Weights of a small transformer language model.
Size: 13 layers, width 640, 10 heads of 64.
Training: a variant of SOAP for these matrices, 624M tokens.
Each number is 128 + 24 x the weight over its row's rms, rounded and kept within 0 to 255. Layers, rows and columns count from 0. Numbers have three digits each. The size before them is the row's rms in percent of the matrix's.

# layer 10 attention output, 640x640, rms 0.159, rows 200-413, columns 128-191
102:126159090135144134121150115127097169139145133143126109123143149126117152136073119148143107150113104140136136114125119131118124122104125163132134123122097112165115142155121145135162155106142140
101:111158115118131115084120083185148122090136112142143113149125123119118161165118105109120142107129079147117147160129160125156121123104119136141076135144151130155158115137131107112124140147138138
103:145111121131129120107141122128144143115117142146130134136143137120125121164135131183141114123095119141134108153139134119128132156143157138112130133138132125159110104141106151067156081119136145
104:129117120111126165104161130128125077108144140122130133124150120125103154166130130089117150153133110122114145144130138130146141145153105111132143155137151087115145120155120116134117128156129115
097:101150098154099088122115123153097143125120134138108126131146134139129111089103125098179166148103109149096111105165149103111109160125126116143116159133116113121160128158137149154110166102131165
095:081108099120139138132116113104135179120127139106140107134125111135082105104153131128112164167122119163089152132169107139144144123117138142149161139106120124155137135150134107125157128067114120
100:126160137100123123130148127163138133139153128103127103157132137171138112115112113135127118143118174101156141149132135165102168109141090110128095124095161117114080175140149112129132126109065118
096:148133103129111142120134104155120141103139116128124127115166120106105157161149090129111106101136153096119130135139105115130115135130106131148142112120156123114163114145161133159130160145147137
098:095148119108130128125132118139142137135142125127150101140147102145138144139142118101111154138136113111122150111134120145109133123129115150151122091140109101129098124115124158134108135138119138
100:153138133092102145136136138151143159114156139123144121135122142108110129092143143148105165114087118133163148101168122141141142151153111140124141137115153109119122135116112106117146125156145148
102:127148160119111137129162118109144145141106118112136161134164121141113113125164122147118141118119114168127115133116113156111142145147091131111112132105126140141159130100113122110132133122139139
096:153138102176118145128111115141167108182119121114105161134108138146109108142125119150117151176140145120145114147126150144127123168167128138118115113099119128155128118112164143092121105126130113
099:126159116101117131117099138125142124134092131118108095077093120098128138114133136116130127127148116142148114072117166104155123103106114147141146118145138131110165114105108152130111098136138113
109:146116123132092120132140118135142139121149132101140139155119149123128136136148161104094108103160107101104106129133131135121120136110140143119133127100096118162150151104125142136156143132097126
095:125126120140135120142119135160144133128106109149152131088139121114111098147132118105148183129135171139111140093114146125137156124124145149103112142130157102180127115144140094141101112104115130
102:146128127127121109122137110117123134116141141090119111108130128117117138149183111136157135159146117123128138146103133126151121090139154127130133121172144133092134104115115166139168108159149093
100:159106087124126130125140117125138159141122130106085134164108150134159119128123123114143151192128150128167142122147130123109121147134114132147113139108122136135120116141114124117119129127106148
099:109133153132096164151108126133145140133146142161127148108139157140117134157129104108132134115115129124095112107132136099141139102117108126112127140127125142137140151119133137115146117130152164
104:170125075106139158152155131112148112129122122108099109140086141099129100142168122113129177126123129107112102128137135135159166147118143116101103119131137131164137127123124127130127124158128126
103:174153110153114130133111126143093165091099160133124132161071120154126133110132119116136115153118128142122154133145126111131157154140136146107109132153101119135151122119101143128114139107157152
102:097110126123141109122154138113138131113137133148112099158178120128102135100150140157130156137141162077161155140085142153146121116101132141120099118156131133138126149127134146114147151121132161
099:093108107134134131134154104142170097127134134084155120130096134137120127126160129144123110124112118125102132149136155156107106060105126182131171110122128156104114137082159157143098098134105126
090:059124169107090122147149142133090171110131108130135155149177089152157149110136134145129138093080112104106139146159128161142128129132150105157129154125128133116122133136120153138108151132109139
098:140062141124134173157145135109127113136114137126116116137122089140122142134140141115126108144140140122133111175137132110167118154121128098107128144119127117116123109167133100122121124159156150
095:133125134138130119109122118134113134098151156099132148148120190141108120148124159127124121124129089138111099138112166061116124125163132177149126163145146144138135121092118139121182078145135114
099:098146134138137145126117143130140108120121145143134122107113158129138184113106107121115095104109153133169115151155111144112117112122142138129093142162143154088138123113107114135081137146102162
095:148096129150108147098121128096126151104133126117145144114141114143129112142138110124137108107112130136125125117114143148175107138126097160137135141134150165143099108110156117132168121144103115
102:129113115118114139121111152110134108152120135149125141149117147101137122149160134116103129139127125139115121155148108114097111119124114089137143132122142133134124131123145123142129105106124107
105:135137098106128148133110102181110105124093142160087105140110104136145169103104124133157127115128132105093127123154128132106108105131105142111070121107110087140126120122102126125117125134112142
099:138125110122100129102159153138098145115143117158105123117138124139159111079150108102147134159113111118147109122151110133131122124132115100116123096141132129147134121123083131093149134149136128
093:146138144151102128095130124169144094148135161127137150133127128177155136125147167107108095120140112144104097126131143124132085131108161133109117126110136133123136142102142118106087092092110147
095:131128116158124123114147135133138131126121131111126125114114146126105130115133128138139134127154131124132130129140124105111126130146094098110119104125123160109158133108123151145128107138124161
100:106112143146144107113109147146139101136127144158110109118149086104122110096130134135119124116141145133140156130135148156170121126119125121148141133138106151128149138136116118118132131119145134
099:113109117111132148117127118142181115102129132084132140136141132119095093114119123116086119136165108167110108093163119129149145156149133131122146138158120141135115112120106155134188116120109140
097:160127135121145125150100115093146116126150125131129145095148092157157126117127155128133110159140137157137167111181132119137121159140122097094127145125113137143155150125131082136122135144155147
105:095188145107148141125129131129100163079146135143105108126113122092120140138106111127103101108097114149125132144141129136157119140140149113113146148129152104150099120113128100128113079141128135
100:148143124150114123143130150133156126119142143115115125131134146133123131148123163127141135169132078103099135115117117123108134133126114099110105099105159139129107106116136159125148118113092110
097:139113130132082114156142121115128108154152122118144118109136112150125107127144129103069136104113123124125116124113132144132145129127114123127151123110133128140148137128138137117128118120124103
096:149128148123111146159159152126134157106157107155123111170136147136230133151108116119135106112130110110102157123135147121143096107108109145133119138164110105109131119127117166120122140099149113
097:127157119129116114155126122133135137149107120154135146125138152145138123121143115122115085113103063171146129146143133128125135145126117114117097135115134124128116154128117145145128120110116136
105:140117124129124111139125145164159119120138126130141103175127115156135109137114134148125137103114119112125112127130151141153135122130132119111149127150128122088154114122138143112125171154117114
096:121122095150135139163106131157093123155141113135116125141134135129109135125139133130124084145129105130142127122146098130144111139155120110094108130160140154151134128096107138129129107123125104
102:139132132134125140110117131133099130151105135130121171103109124123140141118094139140104130126125129143154135096115152155114120106135146114113115123108152134143131130146124160152114148149140148
100:117108133133153120155110125141132126110114128140097103132139119125129114145157124144152102131139135113109144114150122096123116140113108091132118119144140120099134133132133140136126083123116092
099:141123120128125145161096117128142106116108133096148117129094117105108112141118137130125152097161144116147150111100128108131119124112132150090119144101109114151089129116130144120133103115083140
099:141128121119129113145143130167148140118124160152107120133077129114086123125156142144121115122129152109127139104145127122106116147120133109154157131118120089168131128125137145088163116124098143
094:096101145125149160137108153111128134124101121131116115120153137115112145124138126151122095081131126127092123141135136132098097100127126103098108122152116078148117132112129150152099107103133118
099:129143147140126142135136103135143129104102098129146123124122126133111110126141110129149121121141120155128102114151133129130094121137162141131127135103124126113127122150125098071127128151127147
094:116132125131111127122123123158131122129158125140148138123118126132120102152131114099135113099123122156141142103070146132102161131089149121141103136126154125150127127113100102109128138107141108
098:124168134136101107134120123134101145138137115165139119130117105106105132144128153125102107138138154136128119124131142099132122109100128130151119133122096120138095157132139137172098115144134129
101:089123118121146133117135122124117112131120144141128138147124189130132119124129108138093124103131129083117120111090159147122138129118126151117110116159139135126078118108146143129155142137078121
098:161112150121152123157132141143129110109131131093126129136135124111128144110152124133137116135144127121103126127129107105136104110120132083145072124151141127104113089128142141101134111103177140
113:100125139073128143116137132145111140145120105102134083123118125119118136119136142104112117142115124113118113121145121131155113107131137121104116155121149132104103130170134096148118120124131109
095:124098112111103129125099121110153134095123117157132126121162138143147121117093132135135085130125115158129103101119137120131102095152171129093116145123152150127123120170092142116122134154139144
101:162105085141107114146107154114111112111148120139116123126136103119110146099149115128144136158144138103092131140138103140122123118108100130135091147131104107141137129091075136098158135145134130
103:136158120112075108126135152118147088154094092116113145122113150128117141102106118125164126108167134149137090113141129113136109140109101136103111126140111103148150120126135156146117130121168125
100:099106118128117153127143141155147110124145110100114110109111121152142101126139110114104144180152143128121135151127148132130122098112135122129128107134132124123103141135154097103154140129095164
098:130102111126096103123158111108106110165129127137092081098148110144128110121134119161149131129143108108118136147146133112120122132147115117107090149129114121143080117127140099130134127127132120
099:133134132115123128161131108179126113129167116097145134116114147093105122106097084093125125112124125101106116145122141159117147104120133124093140123117130141145138107120146152126157149143141117
096:135155151133127165146154132115063113100118107137142164141115134120168143108093141152167132120170089146118134101144120116146124124126137136115153122150123122116127130105131103144164115154096124
097:107124175137140114168171128149113108144110151099110150145124138138130142133148117146107077091140126119138145127145147136138132108128150088144122125102123141175091129122135132135106144152125128
103:132119132099116144103099135152131133149103121135093125150155144140128153114115114130118101152146149175122125143136160157142084112153118143126147138136109123170094097132102123131125101148130139
099:081133138118113119132139111173114095152119169145123119150153116121138125110114092121142143143146110154123155120128098143090147107092108115102148125119119102130138128145118139089138124128097129
108:148094130145121099146120145113132130093121107121134132107108147102087137099139134175109106114105128149140115145126112116131190109121146131126113104119165152104126119088147117149100099129137135
093:135147147149123119088106113123147135118146114125129151133109099120133142160136144116117132117128134168112128123123121152136137154149110109135106162127096120133141129132108129125152114129117140
097:110150125125152114143163104128125134107157131087150158086108142115106119111138105125151138119126144161119132115134131107169112110138133135085147113116167129140126147101139136137145137130130157
102:155109105143123123115130151111124102138145133130137141145156101146124112114148143191143129142094113104135152114109140105159124138128101126098157130124154127121161146110151131126150155133110126
106:150098132139143102125147093129171121137141120122135123137140128105123152122133152143131144122129112106147118124119151135119113131121146126114142142118126129128128109138127117125130132146137131
101:135120113114126122145136083132121136122162150147131135110150146149115076136131105153130104117141096115132122106160132131110129149125135127098143131112125144145126142103118112110121125149115159
092:146112171156113116117108145127097116119126088127100144145144127120147143124114149132087127173119114155092153138152129122151142101112120117132132137169121114102093141135133148148151137146151135
099:140145132188133146092144140148106114143125144117129108151163136090116165104149162148112130136094107135130121130141119129121133130124097168114119116110148102129134171153125134150102143166121131
101:151139103113145138129144135154106108116125138092110145127149122069114132152120141150094113135115089166102110115104112141123112134142123151140109155124140095133134133092142108129123126196123147
102:146155142121111141142115121124144152128156124112137132105112124170111124113155164146129156110123164165089127099127138155111104156159137126125136137133129138143111127102102151124130111123099131
095:123117135126111137120141129115120138106124104092106123100171130124126137130107124102109133127137140115116140132111116122160130113107128146111123099148121126127116145113143119100153118120119147
097:109132128162094143097098151147170089161090160117129152130157143103139176100131108139079160103138117134114111074128117111146112160111112140142171137118184107134135096119144137152114115130101118
101:112147145123112148093141094183105145141113116114123118132109136116167129120140175139116158109113126132149137138130148095109130124136087103141118119156119129130114178124105092103139139126133122
099:154110122123156110128125110148146133088140136135100121088136165135108113151116157171142142120138128140143136140101154104144135157096139158142134095140142102147136122141128124138145138108112127
106:119115130126102121112145138121114160171146139139116126139136122144152158146151122153120135132139138134112147116153130134122151134137135134128097137133093143107114125129133149126156113134134149
096:120123131136091124135079169178117126142144134115155121127117150120099132122143154128106118147128128110127149148115152150104120160147126142125118116118142104131120125139148162126115108147106118
102:144094114123125131136115138122157134129150186142142132123110129127151118100150131117130093133148148095113137163128148141095137124122139106138136148108105102123160152151129151136146158123146124
102:108130124161114060116151114143096120085123144104128117132145110119131161126115134100158117128133124115121112151141131109152152139110144118146111145105143130122153134147122138113118159151099129
098:146142138094137144133122125157137135092103151115159129119136142112101096126145130147130161131085119135107110167155140119137094126127145148125121134148161121102137092153116127110137108132189130
099:125117149098131126121120122147113087128097098091108100120133130164143122151141115143121129102118161130095122112108120113135156114164103122122107089147087122130106103114149152101121115133148164
101:134122159139138122105118162113173101143116130132140124139118135172115148132122130124106164171175095111105109124153116114145153145172117127145127141143112121119131103140098142133115113109110105
103:118134113169174109139152155172136137117137128127123135125111112074116150152127138135111148162135153164107134134143144153133137137132114138159127158145126133118124114140120165114119148109119146
095:161127093105115106134137141174183152098097132112126091132102132125137109117131139080114104097107112161083136135125132137136118147109170118107112114136152140128159158110118164154145163107109129
102:121149128155131136117126163124111145147082115116104123087120127143111125152117122169139129123146109163123114121108113144127155141110115161139121103128146110105126120126110126134109130131089170
101:143137141115128164130133127096126116143149166116116167117125104111145128151123132138112133135145112098092139110150122114131137163125131117129119115171109101100101114114137141102144133138135122
102:147115140136086146136144138102131140101134122168118101142155133141118145134113137151110135131166114105163139155130139120122125139117144151118110135106148137137121149134116147127157134114157111
097:140134153144096123119113099111096144138135137138124129138124103137110132196168124108134119139144133134143126131115106150117130166146140143119081160129146105113133135112129146125165122126164123
105:129158129121126134121095109123132127126151132145114143136117149115097115122147130124143139115128151164135121146106107131073119151140123104135139169143133113122125081144139146083129132139132117
100:142128125127140152097136151113151132145166119119121131143125144109128128160121126099128152124111100141122096132107131135132132128147194104124151129125116130157105141137101112121113105143148139
097:099145160116141117105101154121128107118112096099136137115118150122116130140146116172132164106136188086126166158126152154111135145160172121116113097133113089092097196095141118142110146167120110
095:150094134138116090093131107112085104104092113137103130118135106112146141137135126166105120139146142135137129137151114127157131131160136162149131130112137088125115097122166089136112127136151112
097:141129124138140098111139141118120149099119129126106110138145091154102135148090055115097122115121140151152133145114111112132134133113133125118130101127122163112128132122141169105116118146129140
099:118140128154118116121132126147139123111147172093120173108114113096129121143133126118128124159161141124125130116079147153143180107120154162116161104153118116123142111120141106114133130138118118
098:094136112125131131133129100099176142092116115139124129136134138145121107131133134144127122078130125113105093121100130156142127151136135109105109133142127150124122106135146115116133113159098080
094:162127138159131116131140156126126118093134150147160124127141107108154119136123132125117123124154133118159126121130115124096125105103096093153118140134165104125111132114116164131132159128131128
098:107122083122128113144115109113151126136149106133118131147131140114131119166135144120121127104133132141123140105124160120100128111099152121126118142129154153158155119121127125138176133130110143
099:119124144118101166157109137126149144140129140149151119181125112129138143092160125094137133134136118126141123102125150129139114108094142162107104133155157092143137156135111111107131155124143120
100:127138131140133114142108135140129163114131124128126119110139149086124096102124127128159120124111176138129120132122162131149123116122142124090107124077143119129112134123174125108118113140126123
093:126128116134111150106135132121130134112114106150130114156190059127131123132134181141122101157099134134130163120141146095148117103141160135148106135113131125125130132111109127132130147103137130
099:129126146160134122134124165126157168179130116138115129159133099125135154116132141116108130156127100136136131144141128105126135142132098093127107157158120118129127117133107138141107143125111101
104:136135122161151129151115116144129108150132135123103121089108111130143056151111140110111112121125170143146146133124127127136116088126119103117140124123106106126134132130140121148124122140115117
101:109161137114120129114115109126103103145102115107116162139125124127166150123157108150138120136107145111128102139126116133141165138148151112137149120168132111105131123155108106159129144119125127
093:201112110119161111134158115141154144121151120135121165140182132107109139140126147129115122105137158115152130096120125132111113149081116099133109110141135145127118174141115117100128128117130136
100:102125134149136143110126137123142098117130108160122118129118122113116089121157149138145117134112128161117116098146103134139140126163095126138089115180178104107137150124151116114106128125158098
100:126109105098124107197115131135119143112135127096121134127132113151127095127139108126131122138091107156133084109138122146123124123119109132118129121143137167154124146127126155149131138120133132
097:144100118139142145107144159158131155115128121126129118090117190091153117098147143123138133129144118143152110117086121136148147117122114109114142140125173139129151138137128135136115117097116128
103:120164134141126131135147153134135085107126132154152126136132107138120152100124121124111148138108140129117089117157126096108130111131160124114136164089137158113120093111102126116119126166137123
098:121142163142115146152145184116124127126106138133149114138141099128118153157117141119128157130111143171105123154125106123131130162107125078148109133173126114103154150132101133095165134120113160
098:129135115150090119128151123085123133139141160139138149134126161097123129138162121113102119117111156142157138128107114132107109133124137119135126156127118157128133144136146113145150132121109134
105:140070122153090109123115146140095102125149133090090150131096110150129128113142120140127135142133154167122147143121102118146104092118096146131115125103106103136109137139141114105137109132127092
102:133116134110129111108135124142144138134117144098147096103150134123111134114079123138147111117147142130119117140137127115113098165124131085156137132107153115126153137131119149111100142076141165
101:156130114127124118128131163122140124098141149139131116137161150130127134130125115139158101137112149143153157125124084135160140123147141123103162154102150124128126137143142123104163131137114133
102:116154122121086160130121127128121151125141125126126131102103124105115119150110142112151092122151120128070108118125162113120121132123151108123119165125129114120118096136107092089137133139153130
099:105169142099159154141175083157125126118131128137149131124126125117130084106145106098133151110079124167107146112156147116087182118100154143112123142138135119103137163145129105134107093154088136
108:147122142110149139139114156125142133145118130144135113125126121115127091138103153083119149139122104106116125115131135116109132135122129113130120127122109141119129149151136113110085145124118123
095:108128143127125164143154122149128125152117136106137135139150144144148096126119157119153104128128135130101124129099144160154138132148112107128170102101140138119126108134161130137146130147144139
092:131135090098125103118152132151114167121121126090134129170126132129113093163168162101083125137142075122130156126131122129128146109098112127096123126132117168121138146123106128138141151107113118
094:126124152108119140093123126120106113145143136118139106087125115172081110147123086139125129129124119117074147096133112126183162136129121112101118129161083152125132066115135155156113110131165105
131:149120082136173144100136108153139169141146112112112110134141134114132120120135094107135125121122164110127128145107142114142143144130118100154144170131150157134125121146086126133110140125117105
104:117110134125099123150168102157133097153155137117116113149129165115131132116143138135171140139128148137126126144134139129120103144136119123107124095133135117129134168140131110137104090135139145
097:153126088128115163127090119138145089116145100147141162089152155108140125143140130154129088152122171114098158157122151155153095148122143122118140133121145136113115133113163125111105151147149134
104:138127130142152158099113153108117114129124127121111128139137126120119102117151135110108126154106115073129085138117140115125130136147121130107151130113131125144146143144130158131109133129126110
097:126077083112145135116152127148118105134144163149115134159147137099162145118149124151138131108129128149173097123162128107120118137144117152114135112110126121126111127110138131128114115095134130
101:116141145138132128138126131145145113137111138109128149120137156108136111122112141107100133158146139115131137126112135119117117152139113157140117110122114093112131114144142115155108114103090108
102:150130160122138112100134109151155116110124158135129112178161137133159144088111118123154135122146106149146149115093129127152141121128142118132120138133151127130145120144127145122100146102132119
105:104125115125117169121128134118151117121101147152123145116118082123136118134106118113121129150121168136111125143128097138089131150118112133141087131092105151124119123122149123157135116111110140
105:136130103149136132103127127127112147096121152133152133088118155118143127101122141138125131140120146127154112140130124124125138115122124107124122150106165148133109112109138097094105142150149092
105:126139132101123151149195126105117150123158104132153136092120112101142124109127147105116147140122102142151088107140125121155155068162127144152124140116125143159140123123116147143129146143094114
099:110089122114120136095106140155136107145115149143141139107155148117131157102112115113104159123111130125140125119125123133127112129117136110111135110121144135147129169125149159123149102116118132
105:130125108116128139135118132153132121143156140124131131118108167131170129093127143112131111155131137149112151121137143109172110128141123104125124140129152107150129138139140130130143142159143127
099:176108124111123156134121146128141148128127147109114138119130111132111164138134131160124125133136122125124116146128143094128128106126132140087125129135152132123119092159121159093134161144092120
097:160140101166172126125144118123117131137179149142138127125113127126123137151137159153137136127127112133095125132149138116121134150168137115128124100105140121132130124075123150107111112140137123
102:145160105135157123116122141134140118119133169176137137116147116120120144137090148137123131111134145153117129120101131106116157120120184136125088127130140150143170155154114143134113147109089096
099:139136106138119143153092131143154141120099141072111139122142125084108142131148130124106119131191151109129153118113117122132117130132161149121143092141123131113130161119160121107120120099126123
107:159141133126113107128151146116141149108128125142144137159098142157134114109152106171103136136116131118103129127115150113132120121134129115097137133155129105132115118125162118128153149095102125
109:129122128134113151117110094110122146140138156123132132136114164121112139108124156140133127132102143103108134144144139097113106100152130133128111122120135144135132136155100145139151144114135138
096:085112122124124101110117088098094123144126172158142084107137128139117133115141109131116105103152125131120103108162124090138113164149124131127105127138121169156112108090141161081144145114125109
100:147124117124113129114135127088114119126148119114121114118112106123119135131127155124170138112143138130112157129086111102174148121109124127141134143134106125125116093136129163130128118095164124
101:123134159100132131147144109165133124142152105147114098161118137149130117125115094125112133142104133109119139149119132116125127113112098135157097109155119160144141120128114129097132140080116095
106:141132144142097125108114121153156125118159127112141140126126148153141137135134107136148128118113144145115130132140156138137100124128124183144145128150105116117151113097144166134132104132106154
100:131129136116095152111138100162150135153097142161117120161137124141147144135138116117136119136127118142110123150176098117116131144138092145117112102141131178136133146106140156146120143155133139
100:126155150128129143107106107122111086120138122125134113131161136129142170126123156153112145113114131167143137080133138128147121059159153136128153126128094150123163116092103114115124071106129121
096:141155116108108118138147140174126099128123147093090136118132148128099134141110109126123113133150136121147104115121145122112139132132163130149136120134116127125102121093110134132126133148130129
098:104123144161122172126109114146115139109142152144128125124135134127100100164117143132133128074142130129134150112165106127117081146156120173129118120138126132123116130112116134107129149159113097
104:143150127149109138132116148130145132155128118129139137132116177143116119132121130146130133129156134115132134129097161099156088132102157117119125120135141123129113119148100156133144111133120122
098:131096154157130120126139129125123128148142114138124126119122103165132133117123149123118135145135139104139131140126128115130137104117123142118111118146144151132128140090132144108139152108161091
103:113135147126151106152134129154145123123155136146112116117110093116132092094145110163136120119126136121128100106143134118142109153132123142110112168155156139123116138126161137123155142155113185
101:097110150142159135133132129143115160166183131131111149171156090134123164137156121142154107124148144153157118128148124117127098147073112121182095119110068124122122122130162115166107101113156115
094:124158143145142128101136098131125141121134146123161131139135151114128154124135124103123094102127102103142141140115131095158139113154134108129140109116124088101151087116143152123121139122122133
103:125158127107100167141119137128136142143128132137102136143104128118141093149141161115097115090083134145107113153102152132171127091091121141106109120159136156139106130131157139145137119113155128
096:099153088110136149144120113158144147158113172125116149142154124113143129086108131108119120141096158132140131105155149160159108135128096122158135174134152122153104113118165142123155096104102116
110:124159169158110139107118120114137165138142110112115114140153112151171159128153114136139094134127113135167149114144140125128112106084142079103146102159105098104120155172098136128159135127149155
090:124160117137098092127140091109133141104133123120088086113088109132141114148107142128141088154122130136109105138092145089139108153132135167123134122106143135160136159139167139158115121204144164
103:116089151158134110146150111123123135101135152094137152148174084155118135091122131150147116125139114148164128109140133155133128135119129144111107153150127139130122135123138132150085148117121129
099:163124140104123157103078105130129095124123125100141104105120103124094136175145134146112147134108135148116140140108150124123150121149104151127140140135138151139181122086138144151122099160128097
098:121114105133122127115105097188156103143092131123122134125108112134110149124131130109153157155187155094112118090114100139121119100099144134135102135102133186127120126108154151118109106127108141
105:119119129113140138109133137138155112148110129147150133123119089121142149129170099136171126125129131112131130089143150125120107134103144105118150139142133148124129086133103128112142155160113100
101:124121158132127120150128108113107117116129136163119100130141129107140138131146119141135111140123104148152116162104120133122105104134129134154112116121123124112148166148127153126134148148090138
102:122115167108146137151120109152140140092129106131121148158109133119129153113107103185121104142142106132124094157130099096112145140161116165138126099130137118129120139130125112131116135118074111
089:138121123139158152118128128159115116108081154128150165095155111135124110130112105097114189115138131159149124112115125099126156109085158138125119171127129140117131120119134112152140122131112116
104:106137158136101136125145138140135171116127157122108109168123124155131147111144107120120108127156117146146137114147117158173118156132128136125122130139113131090160142117099159116132147141120128
101:119159146115131142093139128134091093104103143125161124114121107122088130125099150169120132161114125162102156156093151111142145123139106134137134134143133125104166171102117109087142121128123150
099:149125107122143149122145114104118117137120153147138124107146125129126158139096119114128129133104134145129111108170094153086131154122146098162130132095141117151120145130104137168151147172131130
094:108104121151174141073136119134104132153107161143134082112141104115147138136128140136100131093106130161129133113081151146133170110137115127135150127133112130167155130118141146127128151148123159
103:150112115123094113139144118140145156130153117124126151144129123070131108157123120137139107121121128119119145107124106132147146135145113108126160117125133150130128129124139124120137140127115116
101:102128116111155125127112105136121129157133102126124128115118142127128141137120147103130118132154097130099139135131143095143123165085129131140093133146155102110157141153108171148128114109128119
104:143127103143144137155120132117125130144132145131140075105148160135125135086093135127137107108133132127148126116125116168148116129134133146138101094164114141134149145113102147130135154064113116
102:142164109082102135127135111124154141128111118124119117142126111165153142147133172116144122148120125149104104120121147140107136127159121145144126150148149128102138134138141146128138139138137140
099:153133097147136117125132131133152128084135123126134082113125123128136113157151094113127141098135120113143120111134124147131156127084122103130139113115114120158159157136128131098124163130126118
102:134146124102127132140116125140147128135107127113133118122141133154111149128104126130122140140166158118097104137098157097132129111160116163136163147127137138124142143154174156115139141134107117
100:122098096112115114137126140149135126129114142151135106175136115112112160144079155136113113147138100129112153111143103108138162159128137145093094128121129127145126127122140092094166150152107113
098:115146129137136149147158100124142152129145140140133148143139122118119156163125113106089148116152098156139141126145133151119110134113150159139163138165134143131146114159151139132114110149137128
106:114128172166092125119138121136097122114138138139129116196175120130138174130112127106143103146133123155130097131109103120162117107104107152148136152132130118091145116142122158107127107111151123
099:127098128138130168107127102165146107148127132120122118121141128102120102088136155133095126087138121110128142123147129104131126134151106133131124118138154119103124110116141180151117131100087120
104:093122143132079148147149130116122170141138098131136144127107093116129128127105122124119129139107117126146114132145121125133133129135111090103118099136138170094098119171119137141138146078140133
097:114144087132110147078131114133127129111131127135141131121147117134143113121134140137121133127115144128108110117149167114130189134150136121136142129146160113128159129145156140116094135116159119
108:150153119153125119108132117122175134102135154132140140136119110114138116102094137134125135116124122162145121117139135132115147139126098122126131124140154149122132114120145101107117110110116145
097:128103152146126151119104143105153121093154144105145114102129146159147054122142137106097112150131111142102121162162136115123145160165133127159128148126132142142148131131151152144132106078093135
102:135123120118117117149117130144122120160150133161142122139127128140116127127157091128137128111123142131137148136129129112119159132134144109149112149144123155118134125141110147104160152161120122
102:154155165124126083117116119128121122124108091112139120119116118127092121154141102116091128100127140159141127117123114162129114134127136127086150141092141139127151116121148119125084131148108098
107:162135140101160147126132139138162091114103125128131177136149130142125102117145137123113129113131082132132087139097158121148122105081127156139107138127096140136141143082151143142126142104144114
096:134166134168120113100142101143150151128116117128130099094144147124123156166119141146107110114155116151117114134146144161136117115096135116147138142126135114135144120111121125141087151128133120
096:121113143161133157110120130093101129136130112131139107128135126136135154126133135144140108120149108153120107144131090145127119120139138114133085099131094156122117122128131122124101107127132136
096:105145115118118128124112163122126156103117110126113133109157092119140121137120111124168116124111141155145105150144132162152134131124127142123117141141162098117130167115099104137118107155129147
097:131114123100081124116114133136158149103088123117108125145147142117102174102095118134116125125115133125161164093167066125095117148122098114113160138121128098137125135145119157128121156134124116
099:148136116127123097122103164125077143135162105113140129122115095107157123125129118167126135125161122143141134153118120143126113104159113112132143113132103124127138116115135144095103102132162121
100:097144159129132138114135105132122121131125085151116122140106093122120109149145105093140096109120149152114140105137141129160112110132122123154123144130126140125173118150142121142107134159139151
102:103148126126126156137137151135126133159135131133105135125122121157139124120131131136120141137144118092097148134144141107121109135147134129129119106105102157140138132140173132127096148118111149
100:109109126126145132098117141157154143125083145135118153093127125122096128134154096108139120145119175089133142136105165094133137138158146142091150112125130124125103109112118140133083148125122115
104:102109120134164137144135142157122125102114075121121148170144113155127144153143118117137135127123132113123157146125133161144130123151121118136130133100133120149119138122136121070160084127162124
095:166143114122114090103107128136119124128108166110147101104105118119114122125102126144140125126129142129100112140135168144126134141101120139150101149117124153099140125109123168142148134133152136
100:145147135118105115149132128109134108118135159123127109127116119136124083121115119120143125132161127130136123130122141154137121137126166115138125144131138166152166134108136099121097097124120150
101:138131175104110124121126106128158136105161156151150127101129146111109166121134157148122130117144121110143143112139165147133130121120136121118084128133134112151128121150144141120119133163092136
094:122111139102135102156116135124123115164127140117118137109138123136139114135103102144143116119119075152099135098137119132120094148125124135130119114079102151121132114135140135138125094172134131
107:141142124119117115105120125133129136140132129124146109147140135127093174118139134137122174123113119140106142086147180131135105148099104147129090092130149085121138124117159118108109098114126165
107:162151138143135122137110143122130143086126145149142123094135136116140148126138117143104114143159144166139125151142157112153150121139141124138102141134129109109142121156131100129136127135143092
104:109137118166137139097109093136127119143139172127140145153127123123133120110157131124127126094104145121133128115119128126108142128132139099107121141134139133142112095101110129107123095152121115
104:134135160118125104076147147135133127150148107147155114137120135092092111139131106145131118094132142150147154097134137130135139139131129142146119145154147122129145171134083124112159132154131152
106:127085099136129151114127120149131120148128152119112112133111121127125116125118100135117161134151096114152134106122162091104092151117127140118109140122144150120123130138125146146106119123119116
099:130131172130120100145148101101140140106125118124113117164137140118132112126129141103140120120120121158103128143143097142099140124110123111112108148131102093133139153144120136131174126100132155
093:149135128146105117140100119123134120117091160142116172147126122104122126149128121123077121115116107155144158089160151108132120117090123117140135139110146141130142096153136135136124136109137128
103:137122106145124119134135126130114146143117133100119092163137142131138146146106131153136132085095146140115151124097106144147130115159126130135130087138122110099119138149099136143113096091128177
092:116146181126134150120094158141183115134095121127100097125128124095103118174111125143104100148156169116123134111123159104122123105149106147124131101125098150129111086109104136131114083101132121
092:152093135155092153121091101139105108171146152131153158123142118144115140131128110117147116157137121138131138135118139157144130162159114152125145108145118112124120111174116142140105104159095101
099:124164104109111128152109118123120113100091143099129096149130142114108120105111138135109139138147095128120103104143147149126145134139137127143133152113156148135128139119140106128144126135138147
094:111104135137122120135129158118145146123123144119135116148137166165129135111168119128093170119148130105169107131132130135145128143170089082137118107084131112150142139146104158115138133114113102
101:156124119104105127145137143140129147108143111148133134088111113094095132136126106133133112105147120117127118108110138131144128123105118095097113117114111139116115105131119143112115139099108109
098:104111120160134160135127133158119111118116137106125147129112146157125146130107149137115136146132110127106131099131137158142136151115128137120143132104122155137150173147135119133172130108117108
102:136141116136139153134109136141124127144116102133105149138136113133128122124128137154122133159101189130120078100131116163166154108127148132106110155094171105115142129134168142134112138157114162
098:126153112102126142108112136128142111128149125122112147117127085090127121140140103123142122070136110113146125103118103108159136098133144182145102162150142135136120129133150118127125092104144129
105:125173133117118142126147130125133111127088139119114117166119145157151125094096125119165119087138116158116155095149138106101143124126138116113124152144100124142130129109116137145149114102100137